From a checkpoint of a small transformer trained on Wikipedia.
Size: 9 layers, 7 heads of 32, MLP 896 squared ReLU.
Architecture: LayerNorm before each block, no biases in attention or MLP, embeddings untied during training, normalized queries and keys, local attention windows, capped logits.
Training: a variant of Muon for these matrices, 230M tokens, 4732 steps.
Each number is 128 + 24 x the weight over its row's rms, rounded and kept within 0 to 255. Layers, rows and columns count from 0. The size above them is the row's rms in percent of the matrix's.

# layer 6 attention output (transposed), 224x224, rms 0.35, rows 181-184, columns 0-223
size [109  99 100 103]
[[114 115 119 107 132 128 116 141  90 146 117 172 102 133 127 148 114 131 141 164 145 133 124 172 138 149 100 122 217 127 110 159 131 105 109 105 129 117 164 124  91 133  73 102 135 143 149 101 135 125 154 111 152 155 106 154 125 127 153  97  82  99 112 140 135 126  82 129 123 115  99 115 122 173 115 107 127 141 126 113  96 121 165 151 161 105 155 114  80 144 101 116 127 126 102 125  91 150 101 132  90  88  96  87 157 130 120 104 122 124 130 125 159 118 189 124 151 127 163  78 166 157  96  81 118 130 119 138 108 157 165 134 111 166  94 129 140 151 136 104 163 116 150 121 122 145 122 146 125 141 117 111 132 162 137 137 179 138 150 109 146  89 122 128 141 135 155 186  89 129 106 113 133 151 147 114 152 132 146 141 111 130 114  97 123  89 100 131 166 112 110 116 140 147 133 148 133  76 126 132 139 133 113 155 132 151 170 115 154 129 156 114 113 131 110 132 127 154 154 120 101 170  58 138]
 [142 105 134 156 120 140 116 141 152 132 138  74 103 169 103 163 131 113 136 131 131 159 144 118 108 198 154 133 135 110 146 141 157 113 114 191 115 133 119 121 157 149 146 160 122 162 127 112 130  78 108  98 128 129 155 139 119 109 120 144 113 123 105 110 117 137 128 152 154  72 159 184 164 109  99 127 107 142 124 139 125 123 141 162 138 118 139 125 139 119 146 108 120 109 142 109 132 104 119 103 108 129 135 139 162 145 119 182  89  87 139 116 195 142 139 145 120 141  89 137 133 126 138 105 123 127 137 187 146 119  54 169 102 148 124 144 131 120 128 108 142 135 146 121 113 122  97 100 136 129 127 155 132 125 124 175 123 160 114  79 146 123 136 113 135 112 140 103 192  64 113 129  81 124 157 125 156  91 108 128 119 119 134 125 128  89 106 135 127 114 134 157  80 100 175 137 123  98 137 131  86 119 115 135  93 109 110 120 151 168 161 121 104 110  92 136 117  95 105 173 125 137 124 112]
 [132 134 101 165 125 106 157 103 132 108  88 123 137 173 150  97 141 113 118 120 130 146 153 150 146  95 119 125 152 133 124 109 108 143 141 103 154 118 130 159 134  99  94 178  92 106 145 132 112 118 128 137 147 152 141  87 121 152 147 141 134 105 163 135 112 117 140 139 113 108 100 164 150 131 112 109 153  79 147 141  95 157 137 125 141 100 125 130 154 147 104  90 134 111 138 173 142 152 154 126 134 164 146 142  95  90 160 118 162 134  75  97 133 122 119 131 149  56 128 148 142 143 118 151 106  70 109 142 146 116 112 120 153 136  97 109 146  99 120 136 135 120 151 152 115 129  90  81 165  69 148  93 138 122 151 118  83 108 147 169 130 134 143 114  93  89 134 106 155 151 181 154 122 149 114 106  87 129 100 102 133 137 153 127 150 154 164 138 159 109 103 120 105 156 126 101 163  97  90  96 138  91 150 124 165  96 134 142 102 137 123 123 137 146 126 176 191 127 139 148 142 121 140 108]
 [124 125 119 118 109 101 105 140  75 100 148 101 126 151 117 143 159 139 143 157 165 121 147  64 101  92 179 121 117 178 158 118 168 105 144 112  91 159 114 110 135 116 152 129 122 125 144 130 163 113  94 155 162 154 129 115 131 119 137 130 185 147 115 106 115  96 163  74 103 129  89 100 161 124 164 186 120 154 128 114 120 123 104 163 127 120 108 126 115 157 136 140 124 159 113 144 100 128 145 136 154  98 156 135 121 102 129 123  96 155 109 136 117  94 156  85 122 151 153 117 171 123 123  98  89 152 110 121 138 144 122 144 111 139 133 119 105  84 144 122 156 147 132 156  98 100 143 100 127 116  98 135 107 129 111  79 105 121 131  96  81 104 118 116  86 173 141 149 115 114 190 161 101 182 140 147 135 124 125 130 109 113 130 151 172  94 130 131 142 104 144 166 126 146 118 129 142 145 127 129 131 135 127  98 143  80 128 117  86 163 115 150 105 163 145 157 119 143 133 169 147 119 125 120]]
# layer 6 attention value, 224x224, rms 0.259, rows 182-185, columns 0-223
size [104  99 100 108]
[[107 116 132 107 109 100 137 104 107 129 145 131 114 126  89  78  89 114 137 159 158 131 116 131 135 131 123 140 108 172 148 102 144 152 160  81 119 123 121 112 161 123 137 117 122 131 124 110 192 139 135 160 150 121 134 129 172  97 133  82 108 159  99 165 169 117 109 119 101  94 117 117 140 175 119 111 113 102 117 126 122 101 124 140 101 141 118 134  79 112  83 125 154 138 114 126 151 137 136 143 147 132 126  98 148 127 109 118  79 123 160 131  93 117 146 174 119 106 134 152 157 127 124 117 128 186 155  58 151 138  70 133 128 139 134 134 114 129 166 106  95 140 144 133 139 151 153 134 115 116 123 120 164 133 140 116 121 143 120 158 108 136 100 142 139 122 163  97 112 139 152 157 125 141  88 130 131 200 103 120 111 122 157 178 143 120 133 156 153 186 133  97  89 141 109 146  99  56 119 125 172 156 134 147 164 127 146  91 140 147 107 124 158 122 115 126 115 104 119  94 144 136 121 165]
 [101 101  93 109 129 145 103 121 140 141 138 137 145 110 142 198 103 160 141 141 102 149 139 152 116 101 120  74 112 114  87 105 118 147 147 165 174  83 139 117 147 118 135 108 128 121 174 157 135 140 111 150  99 128 133 173 116 134 132 139 126 144 107 135 112 134 109  85  84 143 131 126 167 139 103 114 154 142 110 155 111 110 132  63 170 175 132 142 141 130 156 120 143  99 150 113 169 137 100 150 156 111 129 132 182 176 122 150 150 116 148 143 110 156 172  97  97 151 128 138 118 103 165 153 123 113 135 101 121 105 136 102 142 141 147 105 132 105 154 143 126 111 122 144 139 153  59  91  82 138 107 155 152 143 147 101 113 129 172 145 108  91 129 115 136 144 115 161 146 120  86 113 150 130 104 114 118 115 164 132 121 122 141 124 120 137  94 121 151 104 102 135 164  74  96 133 120 149 140  97 159 149 126 106 119  70 145 147 106 131 137 172 104 127 136 124  96 106 102 137 129 121 129  86]
 [ 92 146  98 103 140 133 164 138 145 116 113 146  86 152 137 109 131 113 118 128 197 153 108 138 123 147 114 122 108 176 133 155 123 150  99 137 119 160 118 147 169 113 138 134 137 134 113 130 100 162 130 181 130  98 127 135  95 142 155 132 146 160 155 130  85  87 120 101 152  94 137 151 144 134 132 139 135 157 106 166 108 124 155 103 158 108  96 136 162 117 105 101 110 174 129 132 150 125 104 153 134 145 122 149  90 133 108 161 137 131 177  95 132 128  75 101  80 171  99 133 145 169 102 158 148 158 150 122 120 132  75 144  96 120  92 109 124 116 146  95 120 128 130 107 134 134 114 171 161  79  76 114 121 143 135 107 135 109 113 149 121 137 156 112 147 101 100 174 143 134 140 171 128 151 148 127 139 103 123 145 122 113 133 153 105 199 124 124 159 139 142 100  90 122 145 117 150 113 161 126 117  79 134 126 124  97 117 150 115 130 130 105  99 129 127 133 109 101 130 124 129 163  67  90]
 [150 137 125 113 140 152 105  95 108 153 137 126 115 147 140 121 126 112 122 177 146 108 129 159  96 164 164  87 137  93 136 117 130 109  99 143  99  99 132 154  93 106 149 125 126 189 144 144  86 145 159 151 187  92 148 120 133 143 109 110 144 108 138 109 136 168 115 102  78 117 139 172  97 132 144 146 140 156 124 104 138 128 145 145 157 104 120 106 130 125 144 152  98 172 126 138 136 144  77  85 119 121 102 126 113 139 118 130 143 116 132 149 100 104 123 136 102 101 131 126 177 138 133 137 180 143 125 120 111 152 129 127 151 144 106 123 110 108 145 114 173 130 161  96 167 139  90 218 149 111 150 144 130 145 123 130  93 129 122 147 142 178 126 141 111 154 127 157 137 145 113 132  94  92  79 155 132 117 118 123 121  70 115 114 132 124 142  94  91 108  93 139 136 105 120  64 131 155  86 103 172 124 114 120 122 131 126 135 147 131 130 107  66 161 136 146 120 131 109 124 162 147 128 130]]